From a checkpoint of a small transformer trained on Wikipedia: width 384, 626M tokens.
Each number is 128 + 32 x the weight over its row's rms, rounded and kept within 0 to 255. Layers, rows and columns count from 0. Numbers have three digits each. The size before them is the row's rms in percent of the matrix's.

# v: layer 6 attention value, 192x384, rms 0.203, rows 36-63, columns 0-63
# o: layer 6 attention output (transposed), 192x384, rms 0.198, rows 36-63, columns 0-63
# q: layer 6 attention query, 192x384, rms 0.114, rows 64-82, columns 0-63
# k: layer 6 attention key, 192x384, rms 0.119, rows 64-81, columns 0-63
v36 104:132096124130096124119165085154113149152123144104099117170153170055099095155160132132130116128130130120111131130138116074146145176036075129106158151125154104116089132087062152129164118130093123
o36 094:117142132109109130146185121120161099165141128112107156136152152114169084148163080089160101138116125169117133100200108108158166155116101114164120135145066126051153143163188177115047131139117151
v37 104:136075147086088105145158106140116145101134108079146165133165145138104136223142142121118141090065063154144161114148107139133104139119191123141075123123155149151095156093154093116150133159127130
o37 092:173096063123129155115181142135183175146160135159128125095121155040149104153116135155136149146073081144131108125142116103061082111104147120093101123152170158117157136118142126156106193133160090
v38 099:102150097110051180133135146081131152094116104131115137106093125076089184152151078124085146079155116095079138074103134178073130122137131121139130095123114121048108066142121084092167104110132108
o38 090:122108101170145165161123184053116167148131162140115126051139155152160115128120090121124189057188103055110130164151113145140130134189166155113122119113085121128151159132158150096149138120141142
v39 102:105082104082092115068101170132090164144132150175130151069105185117169121159128133139099133092165096158113091113178142170151162139163118095131064181084133182096078153147138144129140115131070149
o39 090:131105162104129147139077172162137125063152116170169100145172168095116162098170092146146143138099102112105104134072179112101072114140137142104100105131124097135126083109169168109128185051089138
v40 110:138134115156125117104129162157189099127161133159164123110141135206162130127050124158183127157140119117107096173146139178147183155129077127106168182125135136095085151102065115167145100072127105
o40 092:105111150113164109133168129097117121155133104188162121104069114159143180100124157101110123157199141139147183114129098109107107156118098144120108161178125125068144176081139134154110172160127122
v41 103:134148118044191170061124160114097083122144116103053184161116169194096137107154112146103089119068157124153091145174168153123035178136099103112118134131130134130097192143142135161175095160121147
o41 092:138092091117138175108126101129081167059150153089100133131145102107118129164144148102143149084123132138096092129119094149138138126113070059079120078108039110151114160150127110056173083113142093
v42 114:171086144096138144076105085066105126187121132144146081077145204092144162126124095098117175085131112096101192118110121168125136108156093127141149137057131101117123171185143176092210169162124076
o42 098:188172129114138089193121159143095156116132206132115146106109117095120098136102100165150133148149141051096149136099169107151121105141136144123064092121088100133156161164057155136132119152167085
v43 111:146063175133168152209180155124089140117094097119134181122142028127064111121101136149128090152176092108168117128169128123096125111132065156139131109098077094128162135071120184101098123094125167
o43 095:080132150107128077099157144150134134121146118082118126161139097108144094101105120083124146078093102180171135118137104149121159098095125080123235093100107104138133117164126142180102091119108169
v44 103:173102108125149137063098107110129133118139049172127150036111145186139147143137063115136157075125120112087190076093104143087104096085128134131182150105105125083138168116158122109198139162093084
o44 096:124116165114105165127135146101140137127107098161119159153095183124133118103139080096186161098079193136083118163140158145131142077093156123124142127128094102109093110224149144103168120189122072
v45 114:065073087122148124093120128161126066109116153131112130116113091122173095153058140100140126096060147165076095120146108125142149170123117085166143104085139143195109125146148115132098143130117225
o45 098:034153126077071152120151099104131102083079187147143121082085078133190183111155111150124148112134073178101111132115114187129086167129111107106188150130169162113093136086151102101103145136147112
v46 102:096153160180117115123202117175126106162136160154129091109115100166089139086116144131158140082118106145094123159094122126141106155128097117117145100055141183164140126088109142107162137106113148
o46 092:047165155139158085097142090078120175067132103147182138120078121114087116105149147149104080135123136076120150146157116101102107142118054149098148158137135159088094157085156138124152191199122124
v47 101:130122141141190107156090172128170149122136103089143128190086144091110092106092107098138176127084097066163084149147099178057116184096086096082153159117160112074136163075126139126109162120131140
o47 089:172155151133167090090097169128179116088149098150145173171197113114112101141135124172156121122125094079071148106124104120152193181121149171171187134089179134123096140081077156080138136122120139
v48 109:105090151154141106120145154139142102108129061065144139184174135083127093148125109175165122104114132099136137121106094116095109176072165111115166144200146136128089120144112113112097114089067173
o48 094:085062126112072109097056151137098157061108095119107177117102125129139155126126130123101123070177160108141125102079124146125135154091156089106116099142115126128105132138140150139125143173093160
v49 110:216070121143169157154163152115098169118116084115157096122151206068127131139107181124139062147157187114167151114172109170093106111161088107154094146066107112165131155071134120102164215138118190
o49 097:162142170115093148082103126141136142154096113144125139067162097124104119113135126059112103109110156093190144152140145123120147093070068120172104113084074102137131129156122129159166116113142110
v50 111:142107116134186145113157153143109137111122115150125099130133166140125043140080144102129120076080117151152062167155128182149139097205169078110148078108118147153200194117130164058130175151150138
o50 098:117131128135154155130120111164102096100109131127109091039138136155163112160081124095146123114088167178148125122160155109078138140117075147161154090069135132095187196121068065080105131195121096
v51 100:135146153143111146142123180170142088060094116112139138151099186164085094068128098185097138126126134157143095140124106162140145182123110141137165113105128155173174078173088150153109146153088091
o51 088:159105140190151106167109166126127114117091105102095142095136152126145115128093050164111108102126124157052099076139133187114124149112105158167128094171168157168127136198145124112183132148126160
v52 111:175140150086143125096096116053122163189193096127176092059087134163104126174151097100082133119153178182174169083124088168089110182174190090187121151164082171078122166110148133111118129089105066
o52 096:114093165092174160085111168130177092090115130092178099158140085151075084121093130140109105109058183078141167107158128141158123149076108135179143126201077137134126145110132108129155125134144171
v53 109:183176105164100148126162094105080121097162102138150066098062146151111146143114161094183150135155170126110104154124174109125154106149113181175149116091164143072197103182183139113101108073099124
o53 098:120198120152152049143145123123099164120118168173186118080184142134082080140148169105184145110105105105148103162145135139089127120146150164120107134167163106112087148160133088052096157100142137
v54 119:080166151166094131164092150155118118185160209118173170143179080147111143105158146142150162048115126133145103135078129116127130093083162123114122070139091148124130073111126148134167131114178065
o54 098:135082173135094164145138110087131084151126098130117116140046175068165170187167163099129145139090170167123108096126146163120140095141077145113097097121187103128130127121124126110163093101113099
v55 106:142147108221145148119129108178149135175097107131173148166195103162175145067177114114167118112154088127138109121104179097164085132117119139141142116099119149115143150162145111104157115062095111
o55 093:141129170086075125116140126091105079159129122165178093096150101140150137100115148125111129103163090147159140118135176168140134025144133163165145080148172108172195187121119103117142116104174114
v56 107:134159140119055137132193099177067113139135122237096103139204089136066147169184131102147138099149129125136119107095186127170143115151093124081123102197056145205097064098114151122140134163154184
o56 092:076122137175082124131136068130080160117119114166131101178146132116155132132143129183128158118176070137123131117119058200144136147133182157151121100134107138191125118084158161149165094179118132
v57 111:053109170117102128152125199112141120128138081107129134135119132166164118166070120106085104126130101104151116177158126164077130108135164102093129145067126115077158153102144113100120095111157107
o57 101:169118160162166102179044134104190164140166126111151136142108113134125109165165103131122122125052185155116069144103108116060116153156174091118113143105123147118118106137156111107096120162130137
v58 110:133158162111111073140105123150131112175168094138117196102139078126125119149178127158133097123124231071126188128152110123110133139109090185137141107145134120119131093172120145115113135147173070
o58 098:177131165163116107062127145141072107154145108132220144195116116142054111154134160171195100139190144131146172088115130126136135125105178146145103135128100132164124126097114128210166133098103206
v59 113:066180167171146159156128184143100175157106110097115104160146135131169124139124058094090123137157110146144188116090079041157078172059156075133082115111178088116197113075108114174088132095166087
o59 096:075095103122127100154154126178132145113156173107139157056124160109163128114113166121187130182157067067100065176137124106126097093093112096112164141111118122149171083133162147173104144102111172
v60 113:179088131131110172119133172141137164124108087139206132150140122132104129113126086160129127190132118106139125162145128103119071118145128070165113153114221143071122113110154143070133171091138117
o60 099:132155148129105129170085114122119171127166110170180145109155106118111199100138091131128095133137113148172123126080139074095065119057143129168105140112108082097184130067127107114164074103157133
v61 099:092158135126156130147130074099145058105120184109178169078111070058208128134139177156199092114156134109109132077103118058108164098072118171157147154126147098168118120141187132180136130125159137
o61 091:063134141094164149087099122115104196173118130074068182026161141148162138111136117131150138143147114099119145176097147078128133110103150134127165130097165066165095101097131137110139143089087092
v62 109:106141119107153132133107118145116109091126116145089184153108089140087068137139123105147109185112079181158020123138142099134150133160183070156133069164171129075109182057126150099083063139174103
o62 098:050113138138139154167139074139118104118097155141159090154130129131105165119100153129164136114083171161112100112153154108134155167126164115102105140190164183105123163137138160155093082122102137
v63 114:115103150119167133159085186125119128091111169143133141077168078087123076114110132190136113121142101160161130092073158134125111127200167098140137128182121079086093174114121126153131110075157106
o63 095:099123103190138124089171154155131119156132135155155086152139172102171109169091165183175154142217087143166096129089182094158120107162158078086166114153084152060184086084148159159116135152178148
q64 090:145137144124111146186138160141099038078087137147178129177119087112190164045140115150207120124110142120078090164139143171067107137126119133121122082157136089086130126075164107091154140100167130
k64 067:126113143143126139139098161182136144152118175128136180107113203108111165171107168100167225108068120112123093132142130093122129131155157109160137243110129119120095212126189106098114092114090133
q65 096:112159115143078201072165108137129144054139140113137090128131115154173099138109163177110138150099145112134107125139079201129147135152096127122144152129101087145133119187110139167153159138163155
k65 081:081126154130142000143133191199138140110140148052102045109141143176143145056182152125146129109075123136130078114116116142168159107140074128061149140105172114146154146093133133152163073106073105
q66 088:131186125136081200101176184142143135094203116144097048095126125158117160126135134179138037114094202146073112108119141166142198142128147123083154150107079101157072116198111100142109133143084153
k66 075:099161153175122036138109184109123118119106112176167160133182126099182115136148145098164193161143135143141070142148138096157118126174131137122184160103145158088176141101182131112128132093079099
q67 086:121125118092125141107083100150109164125138065121161154127105126120052119115129137186056102158238102131132112149159159083162128132102142158186091129139196122133060084134106117192115133167165104
k67 070:142161109167137064140135127092167094128129143090121074175110160145117112083121080085084124054136167141117095085125087187148142089138112088066149141098074141139166148118133136163133083073106127
q68 084:110123151139145147103130115120143162128112114060098153102112101170155105140125091125059089156171134127159120091136118091180158126135075122094103115122158083122111083183129119180125140145161138
k68 075:111132105138138084181124131091069091095162147128108063136111210115118135101176111170149128159128163092126075139121125149134098178140086118135114107167167148102128132070084130111125149159048127
q69 093:087106124155148116076093105135148113149118117137127188110150169108110116191113123140070152156150135111150173130137174137169080108113122142150115162071175180134105115086104133112129132153099107
k69 070:149149078112181156104177100106135107159149071173153117137168118165163151112148080068123131142099123141106130111170069113115168166128044154183120095175062093126182078158105137139160144159072136
q70 092:083103129106108160119133143127118083078085116088168135136127111115162121119132158166120153143146106149135136181169139215112144160180073127112107143151083141075177145106174128138154103135164125
k70 080:142155121113099103132164158159126104136151094145098146120165129096110124099168133098159124150061108101158067103181090114148126096119086161100168107113103221172155130111070167107124134102201103
q71 091:131126098106135132125113120112179156164107171079075093120094198145116100214138164188066162086093100156133129119169148106137127138134144183141093144142072179150061129103170144125159146107190121
k71 087:039152089178111108118099149114108112119133104091217093149170112154141147126129101192138047165170153101132071116086155169112156144124134099092114170135156130125172074124137158172089145087017199
q72 092:174111095105117157130133161147067153066152148105121110154137070103200105096102066112125127126149140128120139142134093157165146149126119167146134144179078092120092081114147147110178129066130102
k72 073:088148174133123138135089051167133103126162072169123135134150163125140146114133177120138112082120127078190112065126125129071150183147140134134113112071139084109198155069103108209168035126104103
q73 092:131175098170107131103130183138163134114127192111133115154100185121111149110137081129115118167142191087175123062135198156162159075104107036118169129072139113124143072185162120172158109162092156
k73 089:125137094115097123090137149091183132130109074069072112190106161088145129129103098061051147127164141162152070103155056161127158153134132110145083116152134172128140134113132145195101103149121159
q74 092:114093130118164123116069084160116137174122141188134139172171128127157102104094144086065123158112150139156137115085090142155074108079101145151124154111154187115100126110113082109142127124115114
k74 087:085130126150066073076131157159117138177127073110104205129135173060112108098115144154164150122116156178106087184098127121105126161109139157091068157135091112164141144226125102183056132132200150
q75 098:133108129145177107167163143161109134104120116099149110133170128064173117081083122080148198138148106137093109108124128154134119101101132139132168136144134095062116169156174138202107120115180170
k75 094:113104150157114113143116138169122126165177188121206055145046109096101125129138139108159121113107129121115139137108101156137151119114144153143105166129200094142157135106167133089125135147069124
q76 097:118148089111193142147179130117120121080132157112109089131196116085154157116120113247206121100108120110097132107108142149069089110107107165094168182101097082114147144137118153103156094115105143
k76 093:128110144157029084130119129121107076121137167171135101121112163069125122124130143133111096125158163104136101133099240083151183127123170119158138042141143054133146168200106143130148113159121144
q77 105:055163154123076135080072134072126119174094063141161134172094122090115126194111088143018101203104144127155122122090075112111153145123108157103112131120137154151070108143109119134141158124147078
k77 089:147162158128111105173098064071140138066172119177110167154086195148087104045136132139110169130238117171182124081128134162102128115128138117141092102135105180127141074068147121145155098176132122
q78 105:144157095078129142105118168121101206128107139189081184118154116123136120174119093158064155119129152115117185144142114174135131160132149116136149193098121105125090111146136189105147080149167105
k78 090:086132113123143171055104118110146080137131141099135121102130147107181105119172117110087126114140069075191130122105083119107124058192154116137116054102134162166151160133125140144142123079116106
q79 105:129132133146133136134134135104000112137151122117138176094091126106065069157115107174164139141142099146131126118101205118164134066122091177118130071149126081099119085135153069177199127067140102
k79 093:131125115157130088170184082121176143082120160100159114157070114154142173120133103150056114134108183092116090073146078093131188129092129097102104097129177119083109123148085122181165116162159130
q80 097:103087141075136153089122152107135145205106167136088107179106100121111084179070160175100141153143116087134171079130083186091057102086164108096080215080150134118132162169173097082145161083182154
k80 102:129095100135168192097181128104116137124109139176151215143157112122127113078183088068129208098175098116153188142170158149083073131173159160124120149157162064124103129114148126117209145099161131
q81 098:171154160100155217109150111093118106117163144142143146207142129129083118117088141119110091089198158124119105081185101126130151147103093128057125152119131139077151075114109155120128131143145087
k81 101:115100156132114120160138123189172095086137108084101131148135188104172159142176217087199114148073138173093140147106076180141105113146151124081148061102123134117113122135152084174092097125170149
q82 106:094149150096088099112130101111216148166188144103123106091099168135132173109085139131098077130075231131120140098116094093115084169109127196143164108064143126160103113082101149118128123125058146